config.yaml
num_hidden_layers: 11
num_key_value_heads: 1
hidden_act: "swiglu"
norm: "rmsnorm"
rope_fraction: 0.75
bias: "qkv"
tie_word_embeddings: true
parallel_block: false
beta1: 0.9
max_grad_norm: 0.5
warmup_steps: 200
schedule: "cos"
final_lr_fraction: 0.0
max_steps: 6893
Each number is 500 + 50 x the weight over its row's rms, rounded and kept within 0 to 999. Layers, rows and columns count from 0. Numbers have three digits each. The size before them is the row's rms in percent of the matrix's.

# down: layer 7 MLP down (transposed), 2816x704, rms 0.0807, rows 239-288, columns 88-175
# gate: layer 7 MLP gate, 2816x704, rms 0.0544, rows 240-289, columns 88-175
# up: layer 7 MLP up, 2816x704, rms 0.0557, rows 240-289, columns 88-175
down239 109:518532461549540463504421470599447465532470516463538499486512462382521461545452500499584436583521498487483490559466555532513468526407435498528534528487552419428542516522433492494440446460536519511539539465470553470527542425461510513475497469416588484465572523459473
gate240 099:564493523571497576468492475438531450445496528551476440487588472485538515424582391544606532550504473480523474632508492605464471522531504602532519542528498431488485434453516471508560434501478479444484452516520559461517512517438464434490412533550510490546447470413448
up240 098:524512512431492516460499485582396348520525458505532440479500524579457472454495559490507513512510523571526551474624469541543466449556545466561547510518594491534620574581460476583468519503463559501480497534541495465518523456545540440532433512463538470525495529517498
down240 099:530547596567454486470546589604440515487578449510422502524525472436527481539480434546524471443490444465514518536571502449538436472402518502596581514546481390449469580545506456490507442510505562507545497517511571553517518555515486470496569543427581468532478472509522
gate241 101:428466502496485513531407554503537603464453519505559500523514487536525480473513433560440540429556387566522566476546642419519540470581507441541382466518435484511474453501475435491509512523502505462460525521527470463508528422552560490477466513545441411438491533465479
up241 103:560434575504445444577510593461413540492510341507515437543470546447553520516520502501516528475495498571499523510483421499492487551492545482482530495470474519459550607456491416407433512563496566504438569537483470481449487615460398483546509540535529472522374512463495
down241 103:478508588416465630484495581486414474447433530499470501492506482491588571498400479453477572565572502375460399597473504513453523519559520558528486505536493460540559521478548493549555515500538485502417583474513547498518487562514528503454469525478521439427453540438523
gate242 106:491541498494523483535466541573485665554512455537552579455531511507433562495576524546379503532431460547459458555529436452469387454407544477394446459515485535447516461583482414482491479438508503534444589594472474531567641516526516460457455403459597468598501478472431
up242 103:475508563572470563557514553534452529437533499540558474459509452519472494473491563442513594536542552547493523595438567479631425502498545492469480514557455407516528454536408509515481482486537457493421515528523533512566589581564518523503588482407525432518459512554608
down242 104:464511540467533391439398515513528556439582448440487524589598463518472491487508471500457556586483534483509549502481443469543353438422514576590515510418549447494486401566438452481471530539523482521478602514534576507586586438523484552527500464549452503512487486468546
gate243 095:479581495467466474526463591459453502470494527446439572428455511413435522553459468464523479452394489482454439488552520585408423427499442540511473477471516539527570496528444515461466512469548500570527525465531555532562532483603494558472534465603521461408444420477522
up243 095:570490560457524457512454533422554458589457484484509403445499489559512463482522498552506584527512511444557658432543430461368540480517345579509457481605586403508478405474555514485591636557519530449523524434462557498513509490440529564532425479492475500586445515573550
down243 100:516602521467556502544427490443627475540518469443561509423527520559522502544430460538524516511407461426617414504498519544485547569514568466507386469632510436592482524514500532465450515509459475470577436599575567558530564510485491507557449579426496489494439468411416
gate244 100:490497491491475532571488457580485504548480544458555584555474515569502517367474551424435458454640524510453453500551516485498461580551494467553524461536451468455485445448480567468490540489515543424548460463491459463531542507562437470559424443540500432500526487442543
up244 103:547544479543527459506602500507404559522512484461422454492541439459496545475468495475524423557415486496499455562538479556588523526521501460432533444465575534526508551635488534526454514529463546518448518487475491544488480492400491530502516609542480450529484484496448
down244 106:480549548479518447416511599563455483446542518547505472503412477493467464492460487544448441470520462510595523499514563471542477506600454519419533563524527572539609568652584480438504514555544518454554474548476489496389453453548464508470594512507459487482541536490447
gate245 099:630521462559484533422609485578482563549452490524493496532407528438520503569526431500539501502466589565464519458551547578513535562477499506526533552475442539641470545505534453354484446469531499497522480476522457519504545536511475543503467529454532549534459522470421
up245 098:587471534579486483438463523463451537485504579446592511504472451449603461456473425634453475500532434522493505526580501541426442471525485417481573518494532417545493496651550473483585573491497410512488518526542516511432515501469494493508598472516541549385499472542476
down245 101:390423509598516546554445497413570400509479464393468548449529455451537441470486469511533549513498460546470449421471534543429499506502533533431559507441451447555470433445484458538493496453413441490467428559503490534516515464400459520496559468438507536410445557484531
gate246 102:452484500423579472518473480447475461492501545429481482443494477609488351545544396460451449482546444436539508564483450488414449486535521464497510458463432556457507477545572560528416485495528534481501553556565471379513426471522523538522516524510517502494434514487555
up246 100:411477392542578515566442463483549437533423400473404494543517556523592556462535572447533529466451520439454431549494358465455535410485441517591577533450539429384490515497425487513470438533518522464453589470540490524476513533546471452574474514519529482447480491507425
down246 103:517478374498507509540554566504492536423413577385532461529547396508523467477522510490478550554475435564488585452503511405537418482435499536639551489504571433512498527510470475454535354491551539491583520490532514499437462546531515532459457547519549624500440485516414
gate247 103:498535499480481441534431406475534468510494607454493509479482484543501562530527474454520477427498455495502634554536472601484573533536547497541415525444518525506518525505513562538468499476599449465492569473434373491506518504465540439552512516500479408534519588427538
up247 103:519466458477525497505462419530478455546462435558465489477528638484582523505546494528435507455530560484491527590498528573552616520488412502493503443548524457525545463518437478420472446506457483440543462489515536514412497449446481541489522496439532548519500495548471
down247 102:514503513455457491511520496506426505581441494543444428425524437430572519504448470511525480480563544353432506525532456487466501527507404571558597460489602530556582412499516483506524471423553449517442539534554479502503384499484473487560555522522466493571505507410578
gate248 099:638506533545492540531519450398412558474506460511451510489463583491482467479500573481483469407545520521451413478538433541540464529535452535503535484406488490575501464488454486473507476376488523480480515503519574499468479600490423447509476554529488517479457569462377
up248 098:543465545615497415516454565546560502546534512503493449530345502595521564453553528444439555517462419507495473515482517482490496459495439513491583545526519456566499582439527496503427542583454457589489458520455454483518637433526497550499465404440459486477501466488485
down248 103:460491508608526531439520494491428508379504499461541464448422517531475483495471518466506456457513499514634455565467432542503575431464476491495511592457499475502543596492400564503615556507422600517575517620492548408414390518473476462475492491570533592497371569503480
gate249 097:529551421538475443571533454551580491422518477478546519556511529537527506517510500441331533520514502507516593535421506512411546593507500484564544430515468460503495432439488515539481454419600614577637411460451489587541533505487505493399511506509414484492456447511510
up249 095:472539542491545489473486536581452508596549508451476603542490428512583422435556396507628503508505475432414545445534341466585450470582540556430558493471501511509450556486480495508441480587505500555591484489472554466455439563563466462519443554521476450451447513447538
down249 091:460513476487461544414459502494532542535507446424510490414539559465472543519416476524547490354469465528439469483496482543542531507388473396538520426415516430465481497566525521582521427553506486491429515474583498482521460437567481499493491483472541464593488565485589
gate250 096:548432518531480498462450526467506475488493558536535483421455618496494416488453572463521432518506492471548415515559474532531440498563443568437556516478505537483442461461545572536464522484436490602476537526569480468448506566546457567456592497471480564490430564556406
up250 100:554553512544459521509516511555435544485479562474530463514554467409488496478561421456489472384552531553465444496474591476472486559607474496589565586563553506519491477482458461535436476475557490440586510525474510539503460443519526460498447549594488449543535473515480
down250 090:548494495559517475412443493520498481431458442463497538539508507568555514441522563541518418530550420519067485516498514453445433473512491517492462504440403454417520536590469521463540436468553531443475505535498531492459494425514501468436450496559518497544493510475519
gate251 098:484465554394451454502611486481552464462539568555541595541440432511501572525470444491576516549555488499597518506536566473476511531574476492524502511477572535424494456484526485578511476418518585535433454541428524470525437473450426524499558489510522507514436422467526
up251 099:535504553503525551469519376527535561561510564475588566491392565601613486511527513574590564503552554468539467515559507459517514535479486430555477585469625477475422372435592506574500485495547553464516503473464446501394586487483468442530386471558521494512541539398487
down251 097:439405478500501481469439515473497512573533516534507539541668454497467484582477490403498468495492580428497520560426555502522421471604492498529361535542429540505511429469558509574473475583442557420493515502530439578539505393453442495527546500432450503444562449468494
gate252 106:479519514498552440514456513482539463569504520561522506509579493404531476503461505542417481515532568607495531529497547451497503605438621421534443532501496525567424518513472555520500452478473511425516542478464486418541529498546504490509508465480456499467473541493490
up252 108:465442512572438487531470473433452459600482409606600473543499553485484498452461488502456461448423639508439506483442575483494506505428535464448478534554549414452484455507514448584497441572339614407444528600519566464521532598439572524469539539521428542548512554507559
down252 108:536450496504464479554633450493487496567480420541498502522461451471518481496441582490448418472455510469482406422547447493474545449456383428464417521547496594415536496528518509462502545522473584403544565446500490467520463621506511456510500480476503483470572504521456
gate253 101:548559559361419590520550562390499421496614532600544559453517529512422496481495540574503477409507496495549394461509485556494566476414579572519464425501590424534362598497464498504511534526510501500425472521457538471483416416476517444450510487525475487486479448495456
up253 103:451515467529492502517496542457528397464553605489531494463499556485580502443492483435475488491448473583365477538488509425490431498471518499466560562515471478521513442341459534514520532547352543541449548414518569469557472540413517498497550507490515447566419527581491
down253 103:513508493562496542535482523502514489538497533539479465436533492490525437386417435472529548348523493478412489526512540472488474483485536483510500421433547452560512437540476562511546497528510474494495394444521564455499419506448653481588517482564406519493552468517528
gate254 100:471446509495487556533506572541474503498475614436598547514493483526543528540451494517398441474450510511552522528590516558510508448496469512490474536497583478390525451485532506395512611468523493541582494483490481421433561475537468474527556690446472450535498404394504
up254 100:452503402522503442476418528436542540562514454486464467533537434507497502474465428474553488564411496466465485550470588463503517547552385542485422513432466459537421402517449519567525446524430546490533398426505570501514440423437528528535451481567577550489584633491489
down254 103:453427541538492536449498491531528457509497591603510528520431538455456459515475448456477485519571506575487554477436500385546548525541520511500557507465505615519463481463548533533434480548454543482452480565444547547494521449480499369489556490431576542506513448477468
gate255 107:550505527465574572512534511585473514523468436422508545512629476522528523460468490470433511532488465569468561563537459534420427525476513448526442529501524508419526523536506520417580413449490474528532466636450501479475568450524524561499435415470518599601532485465477
up255 103:505448510566569487462492493478506491477503465476490449410517495536464471585499490478455572482471519422541424524502443602499488543377551502493452479515451520521558562530490458496531543563382555518436431520477529457532501422457452455462547537547484459528420557522522
down255 105:508466475524495470556538472581547455540531540443527557518466500478590472416466527452458446508455557460543492545516541560438542521425437555463483530474530495460538503504429606457516414594475514452427446497550504484492531533460527510595476531468515516467517504506509
gate256 103:503534458537587548501433514515548551390518517442511452473494533598481404546444570497501542507451458507537486481510421511508471558466479588508472451607496574530528493510514479489528541454563465505434543515568518509484552501489407483533480546578647510492545465391568
up256 109:461431593557506416552463482497463507498551504508496553544466490519533380406445499503484508566410482503487480482566438480467509515466584431497454453673541577465511515488439457472531508486408566470495449508530496579525489493420508479499462503463506483504457443384555
down256 100:658577471531449512409485529596539522550454559497448542484574526433610468528519547490528493577431495468518339507471527549564487500566522525489502509566408588480462517511421577513514540509434523568462514567478471490433399447431535530473480469522518453411510550522589
gate257 097:422521534502535470546535517467552432536577513457499575419593516477502458449553505504468523553492432590522431518496539475564536500499545494494546603520542426502470453516433439510453516476579465484499437465470505500552519463473442457472531521537490430471595497520448
up257 099:405427437374471549553481538469590480485509440492506386433497530446532548483524407473564539458492472541469458412527519588583436563433526406433397554488534489510579506468453564514560506523406527497593523549453424520535500476457545473514436543568462500570400468476508
down257 099:524449521463593511411485420505609560493489466475520472477502454491494468414507437491495499474502434533323437548484488506557520437465497491431421439533579464558505462542377562512509502465386431536543512521489540526484528416499527425477444505527556530471591487570463
gate258 098:530519534593580500605490608557500408514472523424572547450525575557455353564480404453525520532579486571549565453515535456495457484643479604583436535537563472482445538456503524598595454585589465473543501507533478601400484472457492353553453440458513517503485508442461
up258 099:530485525519514458474503496380464602532514526477486535463514518473519514514539536486386494542563532468471440472558439458512447568491560362459495441464535540474420544503474502502518560488489519461581439522516551517516404400597524500482546523495464485481534438472533
down258 097:563656507611421441464485526430429512554458527489511601500491484473475489518412519443391469473530545428603559483509462435546486574446526535506482544512476450444525481505471432578510586533416527518513480497481413525519517486547461504450608515485473499449496566497507
gate259 101:580507519483446476534583466541464479468445495477529464527442507552505531506501457515510638562495526499502476470557540517533509487494519581560400525575537523550545477427462540555577504522580425571471549508451489503457486420552525541493559458521538479501495558472517
up259 098:549461441560479493473486499487552504519516469467494524581437472443479558466570417570409550395533593405420605567412447538462418477458492468536448618535503434505525565493409401427485520547558501599528539453487479485539583439508510517547476502359606486566617595371507
down259 099:527504497552554533486475576487501451561573496442526472530435488498519518451463449546438482508374475484533471421554525499471560502477601437498489580482451565477522517562431487504448454485527477494517476516425447479508487525423480456545384536486529455545530551470520
gate260 107:596428520419498439501591494573524503430468524540494520484524473517467548498541462456507310516483430458485469402591492551445513488521520506509524494497512454420473471484459466451550466540423468417553602498501462544513522452532506487385514414484506446621460508517443
up260 106:584504488586503500421490447473502434462439442458505429468439573537491525484523478558553478412481444434510498452442494607453543472487524575419510524524540460536590480487403439449510474487530441526392492439518539531522547495536501548366571409483471539453463550542550
down260 106:513525500499529517509546558613465501482567488541439467474529568550487455484432464470579521528466428537587512507417477575633522560467528479547553489526487535547461495465480481436456466400625459532453440423526504493515454472485495599509565500465513470415537448475478
gate261 099:479517551461605478498499501361431454418604501500500482497499484517482488488583511416497457512539574501496584459440446521462522534463513440466517555418517457536562520537540457459565591569571529605614553475532442496508581488564523420522570527507482507407521483479537
up261 098:407493488486509533584497505472494537428551379455559456484483485507490565503582623466481465600480468539453519441600503551478499438464457428551407427457467370453579488542546538476490527469545502528545512513542567471518532494477470437440488440523497469442587516438543
down261 099:558485425494523504512586495516513528514414507505586607488372432506549542474477460467480468529615466492380410471488500461504614507512451584507494486477577508510508544440506481464554572460539447498510475442540471479493421512545495464526457484458538446567441520468534
gate262 099:516480537553409533493561556554429508492532524531556490444510544519540465394459498525498583594515518474474506490419530422461471520452436540514493500551376505566467533354452541468473569536516392403499472522526463471466445372440436525515442503529479558505448544499561
up262 098:492493525469553544546546427458559522453551538462493436486605428392446556514490564515396519457593519474476563535499569499391592467466533505490461506554576584538489520515565403468495469425540366559522489453395491414528651496430502454478509479508515528420482573613482
down262 099:461446465538477539492463523507480410452488493513435527534502534517541534539569586420440499398592385550356488558588554544393575536450472546503511524462435485526461581491457509486526471561569499447529538480492495474570515497418529481413451475502485544455438453498584
gate263 100:561552424460492596487505426471427413409500466545561494508541415586481607494522535484458490503450540473576499545497544481524584567414475476518416487544486448587466573518497579570505514487481444458457407513491578457520540541490417477472528527480471365622601529487551
up263 100:539551511419486480446453512447482589583520544433456481490514529540527488603443582517464418567595515520476488506429526420496484495515440504460367546498440514444432521505537576495545573543558477537470427629495403504457449542486464462444470457401520459516512608489545
down263 102:511421484456469435563477455499421499580503541522487463498521490416377505515600517512453451529455521539523458466457425507554463535558470559502540488423500486423469455448411487416473505420496468507408504497476513386435535554531411433453453547580455531578504468495507
gate264 089:533436407468460450457583431418505485453475456473520497625542392547437474501551547562538473481537552545512532509510467415430565542538555569533505463482507443388552497419554516566520592471485435477438426486531531472451471475576501538459504605543500453459450479496467
up264 090:418472504555514438481419545563485396504574415470647565466546519503553474453506470435494453441446434479492488558520525463568481540509401510474490517456401598553495475514554314444464569605424513443574494506447448488453561467372432532417461578563545490478557515490569
down264 091:410453516566486518477611457591547468447596597560476574460480475476541407481560458548518361524543513564563529514558463520558505416506411595468517508562471444428552565501586504516456477516510503500512514470486437522529468455464527483464398505521574527546544492454503
gate265 115:541512607493646491514484583402479618530493427465519481364523511523538528508443474486488465525436524554431531481541469489486426514402575503512552511539540460474557487482473518522565490480503436535542439494386413613502501427523464533515437473557531645530569478490450
up265 093:465574517484555609472532473545572426517579479549554477427615523484451441493486468567496404550498573457538360447405527538594460490543480509497486439595559435486494492587488461533479588484481499483560506522526505491497556488460458506583554553525453492544502529458529
down265 104:554390496503485468561547528433456510507452451435471540493454491471515567568570485479475466422464377470299428510453439471506458585485431473486460425465415600536511487444556516552423553465475492629484457544453540468493527482463516477546485456460524464458493492436503
gate266 099:528429529527568490484513589450501554474518500533508448480564531460577508511456517477549519503398429518511423498567529471543393524499518455437486512503526463526474521459561485452426448412471517436470490376482581490579505504431523507461390537440549414484446462544542
up266 101:482522512529593563581550454461504466501579471517501498514537435468531416466452429555467572529557455567494607565525528464513485508581603522523431524544531528477490526381503551504587529444546528474437446466502481469470542472518577476532483456511438530504410486470531
down266 102:486434570502514475478516446514591385415511511611502531530494559539514428450527493497533599536534480478599607640500462582614470525457568496595463532572527488449561563452473608434519623448554447471449544510495512461468458449494407429495485494525640516630488489491521
gate267 098:506496514492481482552464512490409441544510485470453442548544391482480463567371527544499481441606569542501582522447562448492496465456464537530499537498448523518509572593403531460528481481515503560542512463425483433384569489496470466550523489477532629580439540472489
up267 098:457515535590440505558557469439477423410464445568489559513537436445552458408465591538497506375524420464557529486622407526534485511474387524542484520481425492501478480529521430429490449460452542544498507468569492455510480532633549529519453557532514612513384495554444
down267 098:454460401509537511461409562483556571478462505603472499479422619477426522459569469482440497489493469452443531440491420479509499511547455515497515476443558492503530436509449492627499608569541490479497545536475447471404596519543512523537518531543499438461522465450525
gate268 105:530460568480553583491488475559429421469566554387492476499513505478426511482517505429601527595515502543463530462414441509505415402399460472495438508548488490552423473421490515450508488481474431535507506569552498464405557505566460526521499530606497504526436478566461
up268 103:467554622446464513504527425435515473522481525350489510515535521409490536402499499603445459534409383538511488488537400450488478481520430462532462528524453553462500454430533492540494531530482428523536508475472544488444512523482472482475498541541565494478509556527478
down268 104:497467489422574562576531508468472501484438566405513458573572514403461515520504473472434379531535533466379556496521541526451536515525546493465492440438550475468509608515450555512390471505503536515479586441445485569470493537420490483481466569515478503496435546474572
gate269 106:470485510560491552515456484515438519486496566476550527514523573590556545480464541526506497526518486390471490472523524520489463483386561523455489487513402604495501490552499499522492560480499503440464455495448481552547572519418535504488468369471512497494471482507545
up269 103:510504502496459608537580517528477529550489586441501501549433494554520450529511506467457471523501483644482577476496484550503454502500498487485443525472493549472524530458543489378487561536541522575444492491437531486526498585510469452575579468529593579544547477507474
down269 103:584538554486513512455543478514473473496511526498441499477558538478501520458522486610538461476532585438470516498586456466550618469414481475540489480561438554514470546590480471402516448519425577479461492494497485570456460533404565470533467393497495591401519471463460
gate270 101:484534519572473500487459450550492477584625521448593574630534476464506491435505375657476451476538532389461587501548543534505562404497522494516570541539508408464539459521435548663445475544451505499536521373501463575463475510511504461486493551532485487423568512545541
up270 104:543479452516566530474458474496450472509523493558424471490508548435510473556532503623529559484595487541534492533497387474564557544571512518469450525540438627482537436567484465455571396548497497468406481464545530420536431558477504604457520483481469446436549476482417
down270 105:490484425526520525539490555464495447546458532507511433478478498566516514455535422544520568437393430505633480548587541601593551475478506537513465565528463472487458508490499496471467522510408536501487566402579541500510543519514556565511425435555479464487434543430548
gate271 098:463597471512485483422420461445469516529433543456558439466498611483404484561545507522397505502568440510455490502575497533508500464473496461432447471493518438554550460494457444452529532472523544563513508465573372437572478420539617393457555532466562555420508457407540
up271 102:510446437560525575437564524517580548584427500469535459524486527547437482387437517544552473414481511437482582549472479556450450552533531478553450431466486448551477556442528543567578492460473513439474419527478475481606453485488457536557481508376527455519533563540530
down271 105:480444464542581460531531589552550527470480485459473473497524524476520478504466545541540462520480518413573519487476551563472463591484447597546489453427447491415445495505490556511574540399470531468486460448468494503546448579583492512550546434508518542473450438594566
gate272 096:481450527547476484559450503455483625488445537534501524536438469475465515499470535468497579548407526538535497581511470545513539420505463648485502509434513462529478438487422507457519536538566503543421454515484480593368601558530469404527393538498442450502527495425471
up272 097:477519501451505521399530474538472477512536564514517541477458506435497447565500485538612579502522482523481553556492549474523514528498549536487524459581435534437512544539354559437521469522540538525474524679503452495498486515524482481532515589477572462441435487543497
down272 100:490495565481549456493423448474493400502509563472528445534483466422475497502527524453505527457360533467534387503433500557368521497506396471486499413453491448524495403525521487476416521567496558513479492488427436410488474549545464423483462421532475475432464538442465
gate273 095:468571591470509533521432595484512538536428469400458415454490499541612515449472608411491522450506466521493445467480521510408532480521477425443585392508508523433494495441561542453474387531478442596462490554455438400422434468538505474594487495495535462565542507543475
up273 096:494528434506515477515480527492499544518431522516544436556420539488482471536521507557580500399425542518515544508556487530512462459402463472450558390528545535548532532473430524443526543488574514481525567539464511556473559538488537450562390423509457513487572457481489
down273 090:504545440489344578442550425459448469493539521552547574436556549540418488492471458522494476456528445547644479516538443523481454440481537511438501587517462480432469493453504447462572450494502528538457530547620450583582571534437425493445559499592548489477516512574591
gate274 095:546481535563582418495486609508549419621618503558474548510526538523446549456519559509483518517495462499542518480490588545498392369461488575454488376460419503496547490400426533557540431544524580498456446499558495481446528514554462544514499488470553469485499497560499
up274 093:369457486502572518439506548510471595550431476513482460548463527455501492505534498508489521444556439509492524498524480470529540568621435499505390552543519545489509478425578483521467473521434429515527589502549472638516508486562522568549531426417434426435513459495436
down274 098:560438471546500492447487463474549544481574505577514506434537474516520496515481362519483458484508540453423460503487530523486576462448471488548464461456468473565498460526493478517353471459528483496549542528517536498425485449420541482534511514475543447543497522504531
gate275 105:533510539607438529548484555568456440457520455512485506581481448472421565415477454513644464510503507557432506437506555425450519533530522424461567393506522602562439484490413487529517527449438523486510482574475508566528599483357539464501548446511488517535461627490608
up275 103:476510440535480532529461456537495527542451523531600559503547488504473549537545485582520485523492484503501456432500533472562429507488543486592505477460404483462461432551474499497472535503553558489535452525546456484500573427494585512628451569467429545452496555483528
down275 102:528492518541558531506428519430439477516505447527495482469495444530491514545606509477499456545504546503546411570481486481482620493464521474507527522461486486540334351404429548452462559471518536592541430438529427478573541571534481552434437507435552556472504544508535
gate276 096:475496584433410534502414533521521501530532547445519498532528516474508534487616405462483425466530445476570577434492590504530433536570470585536471585524458536571523449425543535442443477410543475456506488551508458543413515512369510445486469457479591447509481581508473
up276 094:443446493418527520578539489467514497384537498511455564549528522487470498411535522496516559453556493512505503467558524556529554458522533518505519494511512501612435515560551527485445464609615493560502449363577479475517515499521507514516474485520514529482483482518499
down276 096:526497427491611501463494431518418495468460462447432498462469574537558518529518539544557555486468491498559521466500489473476484454432490597483598477501512563547525597459502487508466437536503477591488549458520439446508563527465398499512470499429532525443482503469521
gate277 097:510468472501512487527536497469488552458486419390611487469514399438510402567411485523536548575429504540519510357523395507518543479544404645423527465447491529538520496589436573393505532395504537560492522442548439526369458494456495470530522506487480519444446529502430
up277 098:471458472530597535551511475423539498487464504515565538509491451452467464501488499499586502506509519437520464585498486464437568532488500497391481513577476494423532496497405408401506540551512476479529530545420424514419519594473483531411492510520551601496574543556563
down277 098:562589519563474427493444550482592428507568482428590506482493552505515466523580548469574507549513382471399509487430499513517465551471518492440573568491568555623548405444462438450481433520495490500573529604500422425461416528539438488500493432490496506440541406462538
gate278 105:397435508512424578567434492492585552370467420579556516443495492541561473593514501493561467513462479547509508486560487520521459469593604502515512547481552490506443498514421436493440477484532510570464593535453544532515455574498453367565474508443547476468537503525560
up278 102:480440512557546577488505503566464429403503421545536493562501535495492518552479525442452502496490467505534459395535444604467515550515488503546484475472537505443367571472532548566471431534421501534488455474539405521479506492530496517499553509468508518422422437530463
down278 105:537553462435457465498442507563531492537549558526490457477574478478478469514501512462508516468469528617510523448511516520466532582485457531562541489461552555543520478453503377513511519525512515484469556403427436496512450572432512485484545475502508488518550435470508
gate279 100:339604437469441542501478479464545523436438544564491426494440478610474532446408493544449450467488508596526529523511468510452506570432497564601541597627467533427463461612524559535575454524566509589473472488484591479474633486588487572410514518525576476558474572440565
up279 100:478472601478522574500461433461462487524533499456568442410484420523477495502573526502484590473370424446532466502424529512426495489460452563549485569516457542442527481499421534483528501419606498462408454490458528517530651482524450373473503323435568437502452527494417
down279 100:478424533536427489507443537491541451507484482428431509522520525483555509472452478537411455478522466530452496425451525479470445480488496528484468556537559531512540410546384550488440476582471509484405445423447483481406428472463411601518444475509563496595439517510426
gate280 104:494483453484453505545491485529431479469597583512557483544531504485470525547450477474507487416575451493505390569491473630539551563534475418564482549573542505537525493471526409549452455453493576529455487563424463507548477389532546550551452505539502470543520506417529
up280 104:519447545500498510504480559507445555533478554485531458490466472579460662383460462509461490561492562550505473557341401487498445422525495530459518498590561514530417506438531544526572525544556487533464564504471467553433461483564470494628467553518529538525497400451461
down280 104:510517509502545478502488492521528530447517556432524501591468459600485534486569470440548519440563499488468515476489384506542582559599487536427474517421540502551584578500423425477471507547598546484515588520533476500405432485470533406595522530592469491438436411510482
gate281 104:525435485511505569571564591525405531518482409534563531495560466530491476505519549469520538529610503603483500490500466501522501523548498564497594372501510516497599469399536547456509527534475580474578496513537377456470540478333450471493507511512532533497544483461443
up281 105:539494590503484534505508444613463545498595530569471484538476502518490565472463533535521493539587533582480464466505481492456408474510589434538477492543513453502413525498525487541431468473495422513501515392503445465510458496530480428541427518488455533575478526453411
down281 107:395532477503412487560429534516451501471507529447526435597490581565630578498524550600509570470524489544524587456503527481511407500462512490543539478388617464457550466466453475500526582489406431518583487508487532515533543490568440478451594448450423475549461520486513
gate282 105:447461574503499549454468456477488491498451545455501442564483465456487485488500451497551524481397503495516451530554412496556446473457503477574455472492485470397515509571461508473578544479525527520486540477505483486509560498424526504464504472500425509628567564500528
up282 108:441527445493471538520430499522506487607537516540533439476437455513544524459471563436518449568507538534472499487620467541447498466548541447512454483549505581567509472383517416455525517534511472441462459479508496555521514500451518528500520542508559474529473542596557
down282 110:453578515564534442543503545411469581483523440576466512477406521536482600405437569546479516596536514450579400448598451562518500490517503507511496434526417475421453515546594574478476526489498518521461523445540514511464536485448511543498438512561494420571548517536495
gate283 103:455405473389552562434409437510481482527474516489465537559468560406478537510582524445431497495452506546467471512480564523475627565541514505558524502448487501478515470523529583569482460509429489438481483498522579449473539490594462479477470510554493485517460588572454
up283 100:439476544524535519547468554474483478491496448451552453461539479532523574372464547419501529449459387502428388427478447484490546471532520486525542442479406498518582497529429489455538414428505547549490541475426481537476574482455442510575550521518572486569470509494590
down283 104:527517539488478474499526552538408609460457544495559558499477414597537496506485469470472464441499401579619484562545575573555435511531460528542572413518446413563528477450416563530561530598521426520499477456416530426584496491528543434457539494492570490429433531505498
gate284 104:405476464544422584448441533416433434514513447516527469511461460491451454440559588526525540436552532506505574578459472513534508550584500557508420443470437515459466488566448443548513533434523470516512566456486490464425483525452583438477507537518380508427524458519415
up284 104:587482494577477586505559528629426550494530513536449530435530416534501506556541558504490498516586548518475405627571510575487585577470538487534543499487550485574496534459477484529499494501564499548459515426428459585478538514516394446581436459499493505477454568517549
down284 103:489565457610458448467532447546493495530520541541441482464518481491538567469554506542391507508612538521338448559504456482460527527478511431585538423510534511494560485482451447567541498530502496571472451586559474419513470527597511531611450495448467376524527560520561
gate285 102:538447493454629448561528493511477509558490562539526487506468553511416425524474426470444523450503506477518535410473538502534564554502509513593526436435575510529563487542451520473410552506598446509485437459496602457526458401380494599486605545448568454411510465544376
up285 099:435493510546505536554454440531523541554480463373544469438492490450593498450569441562453472502541606589491398456431556537470506474504501519502503515636446499468419545541547490543460461526404546502447486488488494502466465574464530461532567529487451443566406528418477
down285 102:537484495548497389546412437485534508381486568477546409519507485564461505554509429551537549487524490510330443443589536606476530442565517527416514498481516513483481517572549501452464541554598494477507447482507542571599463420552596459429429445514530516472515545548447
gate286 103:502552493424490459439447555474492543460542493497574526526485540370509551451482516552518461455509550535536527488539484435483585410478596429573527563457504515540460621506496535547485552562476514439534558519524545412488524540590474481480514463429519558489477463438473
up286 104:464472519536495458466486584563513508450456576506436461495595479484474662508487544596475549514425564533552530472453382522458380472461486438482536466578487435591492517566527608506431518540530531510477582489548582436502436502468502537461581505522459507426460598565444
down286 106:440528507554526508549465574472444474592428503545468426557523560545501572476446434505582507533408511504549518557449448458560436486511466502467496413516511510568468517368523535501510521539513541542505480581443449515478466555486486416521536524450443500467487530536539
gate287 100:497439538485514509480510566477549501520453514457539514461459488408456554520570520537447491497469399466444495503458511478477508610470595435416404472479460348474425435449602579509581502462502483468420559543503607476610592434449505497501556451482483480570559561538522
up287 100:491487599476524458554535539442475447570459468620441435476498590449468529430452436501581499615474613557472483466499513496482419495516524524543470539545523604502451487543461500515496519468544562554506476393440475527433524411439452491622490456519459612539436465512439
down287 103:474493492463407448507510622448469467491553493465399478539431503464505542525487476477565580600506592469437586464549561574529494510562429530579527508535536558489564466480489555491602465473588548586456529458445521602503544485491450478577450578534475493476472464437489
gate288 102:579396490528473551487485480522471508562451484557531533430451421549467446510572428559527502514563474539519523558611493507478534475500578465463595479529498524533542489480535449461405484633505430483494456487513450570486548501503440557582415460538483548446485484575507
up288 103:484481554490550534451481481483485595454533498433515501474527533451524562488545520459565485541554525490497461536477453520549434544453601464555543402513567545541482474476502440515466512492601459491535418544559466544483519549493521561490506573436473567483505457524561
down288 105:545458511373580572475482491505502491506441526517479522460551549513513531415505581579545503520499585446440518493476507472507462554451480563609484464536511499544460539559531427517486458501418450505433369572504484493400431564414607496580479522488407546486539481438465
gate289 103:509526481535523516552449548479497572493550490465486459508526492376600459479584523494538475470434497528534491475535448416490440547605441445471566534498565510580539555459514401505406402628481498445535504515580546576539470511511561572534519430467516570377474546488588
up289 101:490479495560399417417489447467517543586558532521542454601483607477508471551428510487481515372546507431485484473521473521510586533427540531551544443530586468508474566592526500449513505482572450508503453545535474443511640477550510572506416553432559502524555559503512